python train.py --n_kv_head=1 --activation="swiglu" --norm="rmsnorm" --beta1=0.9 --decay_shape="linear" --batch_tokens=131072 --steps=5272
Each number is 500 + 40 x the weight over the matrix's rms, rounded and kept within 0 to 999. Layers, rows and columns count from 0. Numbers have three digits each.

# down: layer 5 MLP down (transposed), 640x320, rms 0.0784, rows 409-475, columns 0-63
# gate: layer 5 MLP gate, 640x320, rms 0.0827, rows 410-476, columns 0-63
# up: layer 5 MLP up, 640x320, rms 0.0814, rows 410-475, columns 0-63
down409:513458485500556501509503518480600524528555440409488507481527510480507524422503512514460483491496499544568518523502463493507483427472547563481452570486510455475512457476581488463489515576531521
gate410:486486505476474516470485536529489527481531530462506546463514466534474525546451528464505547495538504502488547447492486472427516554530462490514547514525485557546554527520520508487429500474535518
up410:514516509519444506476489480489494493550506474559555495520495481469533620481524478497465497435450496460508492423567538494468460484481551547551480436528536453569465464511498443478514542498563530
down410:549486478449507424504506523507563530578505522518414474509466518507521397496526522482436478466453536546521455512546435491471530393492532469549482529476520509524511508566477531571546513507488459
gate411:490497485446519493449547524552464521485476521564518491467508474534469535509477489494524438490488432551608545533539482425569518492483500567481560551426498476488547479497472460508495491527522448
up411:537491443481553502500405555550440481470456531420467511504518548548558510556494436520457467547507570508446470517507539507445477484501516435560543513498533487524514495489498484556464505515486454
down411:501532396477525466535501504419520492496512545455551430566443457524488487505431450501472512456492538456391453419546507519464463439504517443550507507500498511469505472496489578540506490497392480
gate412:489574494476477515461502500501530580520459576481600486532475570513456578527550501376508508509609463470558511460594418585453523466550472488521504515500482540522462498445376468510554535460528473
up412:566553538497494551486453489430506469487534460451481572553439493489514452554495487435451560458489424492466541472524474433512465473535505452544469522469444575493496506484519567492533518524555378
down412:545472477465449554478530475467469467532464538514533492470441468457499455503510515516512571525496559445516605552491435444559526542507429461543465540506456573496497520490509517521460501525482477
gate413:514581444521493454466514528511572576468552513565498485492477510536529492564444528466492483490505490494478415502454458611476484492462565468532495468465532417403471457511468466578429614555483481
up413:473456483490383506504589458471562527498402503531584472482439495462518504536479526514476450529431578485563434440485424494548417500480479539486555562541525556488510531420398550510424593523523517
down413:507533519523544437487515526473525554511521528487479504537609547507541577494547511493473479521544420511446450499534623526496504456453516559454502524471494592506444435567498461499480519525482498
gate414:481519456581518506460490482546555564479498522493536475547514476562527541412487504447536507534518521529543543501468466596467441489513540503485526514458496486482500462523490493538504450517479521
up414:447493435564499460373495457532469498549494561453613515549544591474452493492475517443545498521431552487485501539533553480417465517526536505541518519489523454445533554514502473437474469558460462
down414:484492469499471441491520481520469487488516418438453534522512484509548497484467460477494595467488450499512513526536521507460527487500526441481472490436469530592502513482529507543473553400571384
gate415:521517462469503469509557446517491455453512543520521541489515528449489406517472489507496485527421564550529463539478502563421526495497516536506494463489444444517509552536451439403534500471487467
up415:572474498479493501511441501522518532429404502467511466496434481551481516459509471510467492507563473426465455433543535536461470504522518489451514485501453517538449517468425493486506490490510528
down415:490493469528520578497515434524468432497464459499506521475494485510542471522560490519528534512532601500522544529608601478508515534448443483497525553528492488510526500497522515512468495558523452
gate416:481551498510510492556529510521513558529516548508581503593446473495565511493538518481456502427489536536542481483517549521520470499556403492602495525437549513511545493501503556488483476500500452
up416:554476405489438431449480532473552525509445456449565475525472466523543515524519493489447446516529506475466522440595469526442548537530489455452571481493506480517492491513485446521529475450507441
down416:501437501593534471503443469490534505510507537516480470484491553459485485531479540615452461554472431573424521510485546476578517483446470466476556523478563471534467487520504528501453473465543539
gate417:486503443518502396467452451592522597417551578502444470463502487575467572529504546541460473403471527474474560536506521491499558487439478425475537455528508507538463502481491507513555531522490469
up417:490473586464465399467455434544485475491488471512507469541511534527609511478542484517435536461506588489533506441561466473502512474434520511561534553519506448506477536449504613477457440508427464
down417:527511535480601477532508453465537470541543513504544503481492505461471490443506526430529474485441480449481518407476478536474473482412487476489557475445503524423526465570446473557464455471497476
gate418:473516551536429510519516472524541502462517513520526473428522459485431533556463522467505520501407482507563500472507499573495516492561496491470518572459475424526599422565514439425476582504530500
up418:510414510568568489501490447498500574469507514495475453523536560525537508485576554459517555470513462501471436481519483559529489480449494483515481468458483560459465441452502464529485455500579469
down418:454466455474460473526543424449574561501500523496509478536584532481454501515524477520498504461468513528486475491518446498514436485511435471400472559485471428516521482448468474432403508534533527
gate419:461452495523508555541504446438501515527427519433457463559529587570585483511507495518487504449463523531519465527582434469533514477523478528547465475482508458445446509528563521515566472569558534
up419:561515519597543537479558438438521538517535493544486528418522441549490503502513510504534505496456451492523527456569466574476465529477546584534447506521550471509528511455500516540474509456477504
down419:479553461517552479550525525439525489441504475559496483540496482411494466454534502511490507464534526568529485574476455507530493500467436424523486501502488511503543456524503511547524515509505558
gate420:518531505510511508406475478469465563504479471506490483470503536513517458456486484538484495527502519408556508448546482500482518532538496506464550478415485469492493464509517491474483464493538488
up420:585496538463498527504512536547473511462490524512536475524497517469584501498445521557491439512530461526483444490509527424508517517414470511536529517583531542476472524554560503482492505497528470
down420:476518473504512421512473480540417561463554533423512579493454460515510527520525460486489482497491466464485495520517497489478526510526484470547511515505514480504531488559497471507508463510521549
gate421:525538503448497570501487526488513481501511531542445546492540529514476527510554494452546530393519466465456447437498506539443516475512503565537519561496552541493474547457538547486518497511485447
up421:405495474485516501507446526508464454504520558503499525416502457461471491553497492549551536538445542461506470506446545468582480565475431552488523510532457492575556534486465421457447525491549468
down421:473496509553497516462508540483521543448444514564475530494504507507516470510474525569490504468478499467519517570477513492479432474481514504509487522511608527485489448507497422526475545541592508
gate422:475542500487441511493531510537472491543515456451525475449452458495545650472499573442562536501536470449430466486480483459484543420493451527571528479517526492504542530472503517476431452579522529
up422:486424566451535424391511502552403490585465458454568509511476553466507579483489444468482512503447535466468463582520455423450547503554506502515529553458469451463499476618452479436523433526537428
down422:487417524453549502564476498542491420508562433413544452503445451471500467579453567514552521522518573533467587448465580516506517503490521522505503545410438444472501398581532522462524471476574466
gate423:467473452578447466500443518504513536486507475512527520427468513526460539576492521491479526465498488531526430600529478457520418581462463488497485466464555487465475522538516447473534510480522420
up423:486485499581483502473553539544409493466504569500447487509500554580441496510452444528546432543573488488402557539533550524485478456474410410465528526443554567480440551459547513469506507484536484
down423:532476457456502543511512465502468469562499515497489476574529577535484456505532478511495454511469523489505536534473507445560470471530496453550539490468621497501539499510588462452477528523524560
gate424:553580479480533561560420499516519510545502498446520456460475530571476482482503485502544448470527488429482407490538534499502477523543448500521505592504555440596504461518494492519512491511546506
up424:475488522521509500473478484471561492472490467544552519413544549489519501450531551514615561520485507524518538589524524499528516530475522487483497487493536542546514455554534523565501527526524540
down424:514426438469489444527535571542556501496530596503515464524512456524504545516574499547481481466529546553507539491488504529537484470466517498549434500538497449465555555506542464503537533485542516
gate425:492483493631443559408455545568521473482574498505510541525527520501522528500545515532479495473538454508584480499517507502491486504487567466589576538551474488487504524539477472431590435490536447
up425:524504496529439465504559551506478536475472521554463498505506475484483549429564518583479493489503405477447507502471564409529472508502469482568532491467516554463609470511551522579547466523585490
down425:389490467499532469517568446548500503504487397454442525459487543551540445488481499466547508510502533502527472525477496615553542460496431492442435495510547501559568503543421466544447496561515548
gate426:511494559536426508498474555485553533531497504519479484499478487497509475609531441518487460442498519498510472508545444504512538429483504469531427513508480518459541558593441553469523465496466497
up426:595535513391469497467476497482542478472531485533544459566482545537471470531485504475548415434513465527446539441504481560465518493473415493503486466487551501538581482492510434536459458508472553
down426:459499563604517519422471548437481452481516469516464522466517535528518559476503503423451510488566526415482428556548512505545470488457572472537503503500470505504509549510521509463559528497577488
gate427:493482445531486501499505543510576518528519461441505441526420524472474490560497498508518499501496468480486478511564531476459481540547477488503481543471519509481545495514486468530501418536486422
up427:525486490488452467548494437510539454498458581511486441532501520516498521511551483510497472489505499499500497486562493543483512422498490474525447454484511498526534470487519582506516456501543453
down427:477432473501499443444511507505440508484537480548563519518482523536474546477470520584525477514456483496459484481571520519472463507487544529472512542524566527492618528470426505569506432472465476
gate428:459465526510495517571421488494525545472553519468523473538485508437509545506497532487477483519520449533547451483480535421528506557490519497497484508459479515519474508521482481456526461533496498
up428:545592500512467575468541465482593486565426539538537504483506555455518515525478476424443490520519562535506472496432505543516496522478452452512520442627497556548494482454538500545425583474577469
down428:547465494523443467439527413537558516559465497455543548475465494561487562589443530555391487507536495515491497505524501533421479524585444484510451482589524516474499516416516586461571482435472452
gate429:443516514533483511484523520498519545499502544494558452513518484492491496521483514498576479504454481418463544469494488439474562462615460406493497556444501524448517517449482560449460481539487507
up429:483551542464492501527422518435451512506547500444489474512508479495557472481503514510563524493438459433530479466511548502488519456533508495570520550549503533587463566593484556470514495544448557
down429:525513503496499495507507536496440502459497501507506517506526524543467463527417464515551403451485533472441509469458413528511533452565524433522520535535465523471603572506512546443446496513410558
gate430:458546508564405548490502473510493478422543542486521533471468542521459549493507499470539496449525501477514522396544553535505530602506484469603545517469496454472506465511554454471474464557579487
up430:524503486421505605539537472466458527497509531494444516572462494483502487477513467437599496483454465511471477483487523530430510550559529463491553452551459476433548498581500513532514552497442478
down430:585547497502596478563593545526551547543616485480460469519488461435507446550522431549512422441529526537482519504520428465477562439554495444494514472488512485408550510490466510510583561465494480
gate431:490505479485427512490490514497543531536534512488536517512531503508512517532430554465509523541562508438526541459537481473525412545515476482537480476456536488504529479489467480397541529433554442
up431:506508480597515441473564569449524496492445438453451497473518440543498461549500469484520617463395480499534533517491521469522502544537510454473486519550578523537541512554466493518518547436506514
down431:532423473505511462516522470569453547495524524492540520509510559483539481446497484510491486476461483473476543520469458456470546460481482498468474584521547417567520496508475530537566511573539504
gate432:385569501470475448512455455465545497435514525534472504530542525497486498512453512496567561468462481491495504521498457500574547532509500507483530487522529514545480504581536465502539482563548395
up432:523528482541582542447485511371517459523540466547510499479529465493482549530453493460508561478538544515522470510487466576528453604427502558441482478583477533578498518492558535500514599488415506
down432:503529478497498572486510504515463434517444472489497562486490466520521497481556501461484493466516566452466564492502545466508494481528430518447528504466535484486570512445457515526525507497475569
gate433:469529488508460568429497468452550496484449523472515435503488472503480433592528483578512457471492474513551502520519524488496520493545475438494566477503504467479522492591479542519562475484472577
up433:520510468507455504466501499420548437474510503496540504445529503463535460545492490456482492464535569491500525408471495526491562437485570518537493519437485542511549511452447507552467487517479451
down433:484582577491477556528446581521495530483484502422547538461457503535496514430495446416493521439509492486461441478530496456538471458503552489509553479605478501586497527456470506504442517529490513
gate434:523486486506462517507481443540538423433518510515469539471493480521501541497538519484517476526494578498423449578484461525515492516518499564487539478483491504556443502457470511483450495535519432
up434:480516534420522507474534547502481541488453536587485592489477562522508475573497526490470522520546495472461540524560462524594451503487466489442468527593485549526446515532548431463526445470481480
down434:533499502509514572465524524419553451596462517497502495464509530545474529441412484478529468556560399543523491473515510483457425506497517503504498455504493449495532446443508449494541497459572452
gate435:463516555565488525517544495462523536590470436534545494516581444513490600513463499485477495492476523526579477514506512448441516475568512493506502487499516463547500534500537466498571475490506543
up435:510494462488495496402498513503574398512456554521441502458530466529568476476577484510449535474457471476454524529498494519539556517471487539599560508482540513476530490506432583505517449443469579
down435:494522570530541584514537516492423480474600532539590512537546460485451537488506522436438511498504535529484508533486542501496445488453489430507510486451532549489539494501427504505454523526496518
gate436:487505460513499522528523505488523531539542526543487461555431439527521509485565472504552539498496535441489530583515410532507445481519477454522580539534556532515518467559492545504481579472512543
up436:471506589494478450539522536477484501525475472499527505458495487524454457454483521540431503523561522481499532485482517480462543438509458470581444490490458515502524528479491562498477474508493460
down436:515481471531537514532482536541525535471487534496464496469515428543494515548456489484510531519499512544493451495571438514546515524474518490470506459591506562501460532487547517461459471461430483
gate437:432564564559501456460582551535524475508493558453501534460468402480456475458531460477457467449473490482511509498490487467508464559441476514519515513563441484539519545514533475496497448503484446
up437:474542505579420537515422512434521479494501545441454523510510483517457486512546478492463572558495461537447519494493535504537527474530481520461471537514482545480535486568510500548554467437353524
down437:425549476522452482536502455509479473507475464512504485502511580453515500545470526523586464568480500460475522546514466525491521481527495491501469533469501482467594519406524541498527540539553482
gate438:490473514506472443520517516545484508505473546508426491453485483472529477442506507488474511534579439538504504489485503457525460487475587447529486483539491456461511538473512538546559517459556561
up438:458500532420523508431527484441474489462550504513434441507614507494433533548529482436457499445409556441453457563485487498540499474461474425419527555529497543562533510528514545444523501482507522
down438:499477532583496421523545456527527523510525561567483494452535486491487504582436459459577491486517522535488484411477540519553524497432401455459426522483490525524568495500539484493518494484467536
gate439:490453474449535435533553480545465570517498563540500560390423530500496495586550502454471579476488504481531485480527483545560465532518505556544456515493526457470549526485546448434637545519611535
up439:494513475438496583521494549470465550559508551529503464509469542437525535528473444486535475506433496474482506492468508537472537472446489486563654455551577529480524465454479522498517497478544464
down439:502465564525555520497477524460461495483533458479465542473550472548579526528505467482462565480498528568508500481437552493493483506561482526525478487444510450493503499485537508545609516510540538
gate440:500488491540464535520528482489506536458519530561444563445531445503541533525447506442492526516518544512514436529577428559499467511553548455544564539513515472560499462483485473454510593520448479
up440:501525508475541481526511525562534518500457525501482498523526529566518491488574475485480510486504485532516509505464441455489529467478488573475474580569448461511513471409571508538480486508468457
down440:513506524529423527557495482501412451522532558476540518472515534445541461540534526465424443564460469428498415493528458435514479464410447530470525502489545447479521530483507480495511480525541516
gate441:447561525537554496518557491559483504464496462494532449448485575508498512458448492468538389496538482454553457500541501518533488515545534521573499521548539462441492480513547486495493453504475511
up441:495522521491567551541522444561444463408538444423505467568566432451499444538532556537484512481476450428541518565458426542471498530435544532537476450516549489423594495526550445491505464531505446
down441:493568492495560536553478499465451489511529530528483477498470517419494415591548397494510536388488481443548598521420441461505411501491491551504488486463463502501436535553553499528486456574425503
gate442:475486449492462501512428477513499561512545528541556450450481500543482557552449509523597546571505489477517476526510474472497532480492473557458499551439511489444559502528448522488555539499537536
up442:591588522493476550446425536494547529506543546546479395521527526435565494516507490559515435536447547438547572488532491380542535545572487530431408563533454507514571483546509438408499504472475514
down442:487516445540482494492558482552479554469512545445500493504462468433493496543522459491499460431473486553472516429513558459505523535526545561565447479523490547424538452551538492571433575478442480
gate443:501584462457500503614532480511483478498509496455524446493506521492469465503432481512483540516516533578548423501506506454452577555592512501458412470510435551487433459503485507500540496521481548
up443:473492525464528532514475551515489479486534467474481499504553475474421521526538464491467473505470470484505502536491509471498565535413487517525486500457438517529482559470532482483558492477557458
down443:519516533547462488576525458485467475527487531518469481521501544492541506510452517551504533460535495523505498522496543481561521489486438530429436535475481441539445522468509527496438492500433424
gate444:505520504498481469544547505475525456581539549500503471574492456521486516522500511469566516534484474471484487522522494461474521495505506470529512470479506484488474498550507491510562488548490440
up444:506481530533518493475481501500458446537575565490542502423469474453509470513524492431558483479491471464506494436544519491521545436434519501586509493452525519505497531568458497549469441482530507
down444:513510562429515473484467527475457445494489500521517542434464524490495514523434469538528485511437488520477486448581508487487503537503528530492464525528461531537498497508547494473465517494574494
gate445:493588524534529464473483483503518513492561487516479483493559473601493508504452570387499530490522529487449514483511533445539482527516471496508511540472484482480545492583543499443557559478510561
up445:509446471482489503466497474542539568387524535525482457528482560538495517417514512439507483494517534539513492552505506453431472526492503537487511524433460460463445509519525523473456518489510436
down445:492543490554533530543534483528460460541520398475499489502450491488496498495536483515444536527473454513494561511518436542522473498558487478475442569514489533511562561521518484564502491523485586
gate446:524467483475447434509537447558497545542457492541498478516432540550522489435488517523510465483543431614498488477563476513467577454496473529539489465512519491496512506456498498535516481495536503
up446:506504553507467432491514536478493579548463501478477442415520454551501542469461508519535420492463500472488565527557502547481443546506555423543529491504506496529464516557487501402535438531547477
down446:480519582565392569464497531569450527581485474511524438503463520513482523505516500485495479474555515434427501537512477516509503478417537479485516469425515500514474529454494445477523434520451522
gate447:433521524579475491438517479513493510531462468453515519454535446500472489585511532444510435502558468494526473503488453495566536492505525498495570493524476467571529473489460478473490473462533577
up447:431436519564469589523552524491467509522519515493545457456504547454483524482499478509500632531480470463522496479512539439567517439503526516532472489463494459499544466518530476536493513505536536
down447:539515502614459506574538524482580477556491546452486542518446532520526554479487490536472509513497518502490514479531530489511531492515426491465515489513523441447500442473519539442510505523497556
gate448:485571478459499488524548496485487482466588411479514500471501469609493574454485486476470526491546461576479411450471446501495522491495505498496525544495573445483457451478527598522506469551526576
up448:520469456590560503531446514463480535532529451465484570498507471493461499499565489600483501593444592456506518455442457548386508518504467515546443527500538553425425511433449414472497587491499485
down448:456545446578458469555517581565394449540527435457549518464483450523563553526531444503521527499556417430500516526523455458478575541493502481409467479475473497461487482464509499544468512547580455
gate449:511537507469488479523505473563548508442520513432430470434587444510512561526457470449511521487477504545519441524522492530481500465555511474505585432547555478444498456517512557438522548468535544
up449:429514493523547520433451530503552482484488463532499568486548510481510411477451480394578531428450447502463468493496519554487442481463436417510465496528526524509498539467490449513537516490586548
down449:487535544462552495504461533528514449530490520523545471501490534495488438510563566452455548483416521496495479515540519496490526571440497513503481478482506515584466473552497485514576533482436444
gate450:480518516514489486425524474544546469470511524449575493522486478520444476508506521529514455576498480431475462484524519558554525547509476503524502452471542519517525520515570521515425543466630509
up450:586425493435420512440508530477521499509527483462472544529487448520534394516513457497423468454473449555513538471472440504524524428505560484503503532443527445556559514494507583490499493556560526
down450:521530498540583454495476432424471562531414527516546462488524446508560480506469543510519519467486571512520482550470506482483505447500510412545496522509503482513505486522537429478500480501541509
gate451:428505502551380514523527525574523527614552525572524444491477426569497556453535555464485416511557503520494442433564485563501586544490525484522447526415525445523482445504575482540545435514453538
up451:542574514499445499570526499526557526489500554508423514513415513502418491455476502532493556486464508484516535551473451514488521470446464487502527554526489467389476458494531522547459550520511420
down451:533551601462504543489443550543517603520459560484486501500516468550532572470514436455507517447495494468536510482476502505566457443544496485477511474491584495505560503487513460521485414511477500
gate452:493587493548522395520498475558510484456544479519503489514511493464435457502527539448499574470460453536506501472456503557544476491484486508549514463485519526450463585497441499554498614528487504
up452:520399527435559463426513463439489517441478478501517439513440484488459496558510479516506481450520488527419458443461510495541465516546547528539495454485494507502476561427455469509453577524549495
down452:426528518480513494450553641480525522467466494443485520561516533490530464570510494443518522504506409510505521509493412512485499607520503564505507448487467497403516517522480492488527539520525427
gate453:457508460481529446582555491494528494513470506549530475498508483501482486568496542341549571536498461438543569471499439496433397461533495496569431527462453499527502523520500564473508476504563489
up453:491401480393532461515471515453455444456525444515525574519580468551481562492413472462477521495483485436577497469480495506462531473517471562521487417536408500574562524453557540467512512526523515
down453:548354534487439470482469529508461525498486549526502565520503472578557511566516501539537515471600499517516489463512542507546588522577463515485434479434490499542494544529514350467518518580516421
gate454:505482558568497481625478484533496522549458573598532511484422565478483506539553533481502532505459467522430428444526524427472472466599516582596515536499512501460512510471444549522533428561542479
up454:505520486507511478531481554514488478504397477567492489505494409546500500428450475517520501567466451463505496525482514551528447516498550507538525506460544432554509527563547491495477501461553510
down454:555536523519516505517487491492469476574501504481551432532466509392473505501529488534488519479469543445535523551488450508523490516519470543488436467506498520466468519506518401546441482485530529
gate455:503523560541458481434491452518491488486543539478495577495560532487463463470484450575467526457390526515466524472609525520521486512452542500501543511513438523551481556521537437545496493501469471
up455:431480550524521497479425531487528546485540529482509563460491481513402522502443502511512589478524496476516430562521479496455533470434514474467465560439486526518485539507507464471463524472545471
down455:486525517521506481535484477549485489490424459521517518527513522485595502518473513477458512473506472584495485494519485533538507545515456543399484476512523506530523534508453520483507524538429493
gate456:569498503537519533514471394533547565544450591581480460534557444508503546523483539558517416450479463499487484501559536456422519493471466551484460495507506496510536474525533508453460467513571505
up456:467511527456463530524514475479472468475472539488417514519510514453557484446592417480450485468551467550547480426539511513506445512490476534504528461434577492505491485470565527486457488435456565
down456:539459463473474449458464475497438499512566496476488532490492550516539584515479515487521519503517517504525518519503513496471491451491508486440437490458517477485543505432484536492406563514473480
gate457:440491465522476451471510548504472509510491477502504464491510517484467549471451491475487498477593472540552547509534537516507549510594525476493513464610500430496480475521496511484572474487378531
up457:520522514471506480512560524487557524563487548507475521534492545483547475436450546464509508507548532474484510564432507515472494502556452522544515441470497400477532558499538413585538581553456523
down457:556499518549453516514393472454461516484485503555515519545503441465456518502507500485468469480536546516464456480434454518496456464526498512486420479483534515519546507477478554463532465473498452
gate458:521453494501544506506553430486504556541467515538517491480504448464523479518509563462531492543506527522504493389628494521498476493574519517524488493487475513481422443528543537407474513551485447
up458:546481528467502551529488461484511469494484459511507536513537478443509489459464556444494495497509455528519472506508488513609491521517511527512518479538500532497441527473575505484539468488499509
down458:491524552515575526497499541485540413488472468550488542476574520445457513486503451473511488481461525457496502536506476546466549507480473523546576498401492455541491515506451529550475427493538549
gate459:444561481494507515491493621553532501527568484446466429537531538512527491502513451414527470508520459544557507554476394476518431507539565454567560518433547441551493547433450477487514516513491483
up459:433511480558531504467448487503495564506473487537474470516543493543514530521592510488471529470461459499424422515549557472520542459557490475504630462490438549508577512503566600468423418451568506
down459:572487568520552558441585463493502546495474542475534524461527444530390513496521482524485512513469499494478478412540495535535478529504526503472581522549517556536480474508511492492426517561501527
gate460:496509526483447488539525460545467590544533539533546447436549527532514493484518455529548532510522523482497455480505450566433498435467524401608552520491518567498542535488570490515458517469540484
up460:523506527503566485441517589440461428535487553476632450446451560497488462471538531537479449583436463429428539544499496463521498472488516519517443511414542553495535396519562474449529486552529552
down460:492394475490474526538536492496519531467452545471469485528506523529557498605515530463567447531490546513507488496525524496524521494475485515423457514511499529559457460541523436510508462465448546
gate461:492449555463522502403484522527575459522484513558498553465510530511517468514566502518462496554495538536450486505484491540561514494532535534486474565506487469464457469531519478432549506471441468
up461:492424525514484540516493490477517463533532534425530545518556529486566486541489581489506526464516494461424504540486466565562475467498524482496600440456522524527476470585491469510560533540501588
down461:474548475518467476513512525511478529460488490494487454523506457527416495520429461490564459464502478495531529506561546472475509492503485500475524501441462536561512533503460533516462518444509464
gate462:472526521509510453445515483491473595523552479572608504463511511507435559488466542459490493502501419460543435537522536507453404507475522495507468535568467469542541522488535481488544429449496475
up462:485479538475405509539454479511487458484468525492495528520497530538529499482508532547484492521569526563487499490514507455497581497573501442546431540437543471572549504459432555518496535479508472
down462:455502509523487477525548511481522521524459557538434472532461525455506545499526521547487507522527540508478541491527530488503542459492484514542464487515537467522479512534490539483430447500502540
gate463:449500443454522522496464551505507504556525464520446509519467469533534504545538490484434503469476530534534512534507410449489509478539505474547510539450489465514450520454483581513458487532476496
up463:562430546420444508530435447474467515543505441446478514494474445476406534512532496500483480510567556421505541493481495536508499496535493472542532494480496540570481530534478518409413476476498451
down463:550525501473477578537573464494456554510451513486478512518520511500450588502486439492527521513520471482493588496519522567532468592537575552480527420531532434511540467510479439508494483468486518
gate464:452496534431418519573466395474571493522552555484509394570504487556399547500558539471513549487527487493506464465547527480546471490535522532486489451517478483554550488531477507460497496524449450
up464:522499521420524603481525441526513534467459589545512505541485520536448476485537456496538454501499536440567473477575501534541469494572505473520414505474511530514487504500434500491397515471516517
down464:541486540481501536430515529526472462548459558493486461482499487458522467582450486468559465552476571512383480513507504473436488508519559458517495512500498468439495537518466492517495455464448456
gate465:547460463510451454555519505506524471469524549520496501537470522502522506396547553518492474451548416542466496521472529575453544488423545500544537453532544544551447484547578524516449513552573466
up465:508498400569477537458517475495562560471540450442466498468449490465485499396447450532545463555475417444504524450461534513515529463431479482503520509556500492469545608494564575527456452504555476
down465:458550531527455521468488491586536494465487518559544563491512417486493492452517524469487455482486557507444508547497468575513483479482464463560473420451524513501449493561538494513492581556444511
gate466:472549557585514545502431563554481524511518530475474484473500511496520509549445520532487508498476519493564536526429505493557548511523467446493561427460514506526494528501476409508570539491563540
up466:435485561501538481591550531513537528527447489427538440495514480482553473507543479565433512493499499512461450476492493517522482447509556535525545509499533496515439477519531500503428465459544490
down466:504529569488517477552544496532508488452635508483576477436569478477448517497487498504495530404503421464547522498517436464462492551478554490551429445470522490493501518493529526473547555477517449
gate467:497571523466506462509536488504568424471520472471550560553489527506441461532483465469549524427537505485478527478445391603523522523570411469498512545483517490523487445512467533590490513449579507
up467:519574568556508543505556517456446494520506504450521534499493430573534519506524479470448499489454479529524516538571511452518522504511474455473557434471501566534488512470545501487567597486431482
down467:440473540489495525516522513380477490493545443508446526501500463525529517530513450542523537459531553506492529533524429503531440492540537547476559552496490536526441495468488565475497585450488512
gate468:515493444571471543496540495513544539498534479380561494415438521533511467505534424433408513557482498448601535442537538432444503456483507499531487454525502576410535580587472477577505491564490491
up468:466453512488496498557538453491453488467458475479575427497598459517447416472487499501516474522546525501486484616464538550473461539563534494415544500476532548505484485432486493468609511487484467
down468:545493472556510470457488548463410449505474492482582556469508479420576604444591495559495491517502488524481609606514522471486549510514541565572548490469537471497489541486507525495526487555491511
gate469:504502544466559492522495480453550554506598576541613465514506489564465542491449489517484511510483495505511447476507492561484537484550562542560418548457512551469515489588507472502457510469485421
up469:483486385568485492502532511474473512548490400547451511407453453497474554449523538485523492438555541561416495494512488530442374486400500496519522418655523481498449476466528488463490500554532477
down469:437472511506454490520499522451565483584527521453417445526506516478496502455500437537498529535548492520482579558465547552493478523421496447593539471530531408550464574440453516550520495459507406
gate470:561541470498516500530479511495513490490489561522558475495504494513461561486515488487518509525436478508490458521503532478540489498484509505581537500520587547508510487505423495435485548466427526
up470:484435396584507460483508442498552549489515522526500463541500503511494565395488516607504488480496465500457519498519473442602520476473487491541519508552554521451484505484475498482524385534541477
down470:530540550481539467487476495515509597491401515567526521506507407481542528458506457474483473510475493534548536541484513546553506455550542481490466491496511489498582490465538510418461473444493529
gate471:492523549473521471526489514514463482496526517443454405464482530461496514480461473462467536437506472457545482465482472504462475523508592518471502538488520481526555479508504529529545511488457477
up471:502436522500518509526492492494552473548512491494476546482440523491496509499486491553467436474566508498503485470511545510558490459523485514477461520486465515541518481524517445509447510557449555
down471:519500563438491499454553411468492446512528485535457505521510489516479460507550515445509457452429492454513490555441501462519449494522496450522549457504448444531490490562528540482540486508530468
gate472:479515490470475462502456561490509486509577530471516501387584500566508494524517529489549555435467488504516481536413451455493555512525518498522575514498517478489460478566469545408456453597491513
up472:474540500546526482538546521563493560510444527475550520530383510527496466456474491545533449446506506444492541519536547507466493485516476603568489560513495463503516523499528515480523478465472550
down472:473451473513433459492506563491517491493534524475483512509565501504514493485483496492575571506521454459571408498423501477534558420529479547463458509480552511524466555482472529512387476491514447
gate473:489472491548442494546509564580505503558550534442540501502516492437529419558541494545482518465508449483532533547474551490568532469488482491485533419485498462518490475568518486505547465492491455
up473:535488507441541509496472521547456514481483518495580495472438479454493511525567514502564491509518524504515547514443457534522514521532487535511510485463477488513504525505493477521498483490548507
down473:473506521546534526497510466462516501517516493510475457545506500527426555442574484451451503511498535522523462472572564457534443518381521516466573526544513530442491492511564534455511521422463564
gate474:491556464519499492490524534505527487506423511487469465499438424492509560493562523506454498438508416490533495445495480488487542478608530502499526485498501492498501427466449463485500551521563502
up474:516435414442520470487457501502536403467571529491429477466434447523456415499493496541564525536519525478531534501468424512553551520479560519523461445453464459469485548447552456441450513519514441
down474:490546565524477520542573507420508499496402521512460484512570489471432542488487490431370500476533517535518543491516469465455499516483465492499538517422490498521574435539488469446495456521443509
gate475:467509473516508473515564526474497542445561405511572490454464568519438432495471471511506445427531423555546527560498479511441497463490474489465511474469503491441468539567498448509476607509487488
up475:504516457476425448500508441541576478516484524507569610470503533470518518495532520508541521460570498417537469529465483517517501495454555520465433505473526506513526576498503494485530472511505560
down475:491458514429556502502501556608521482594444492514456483480471529507497451531551534512490476527506487500497506501488432438488441525470489464472473528516507471537494508510485548458529488448518580
gate476:468496434520548509570541579492511556566462413526524517472463508459434549527502526477510466510458504533526483428468543556481549485463520495552462516532486480509471519498537513564521518423550484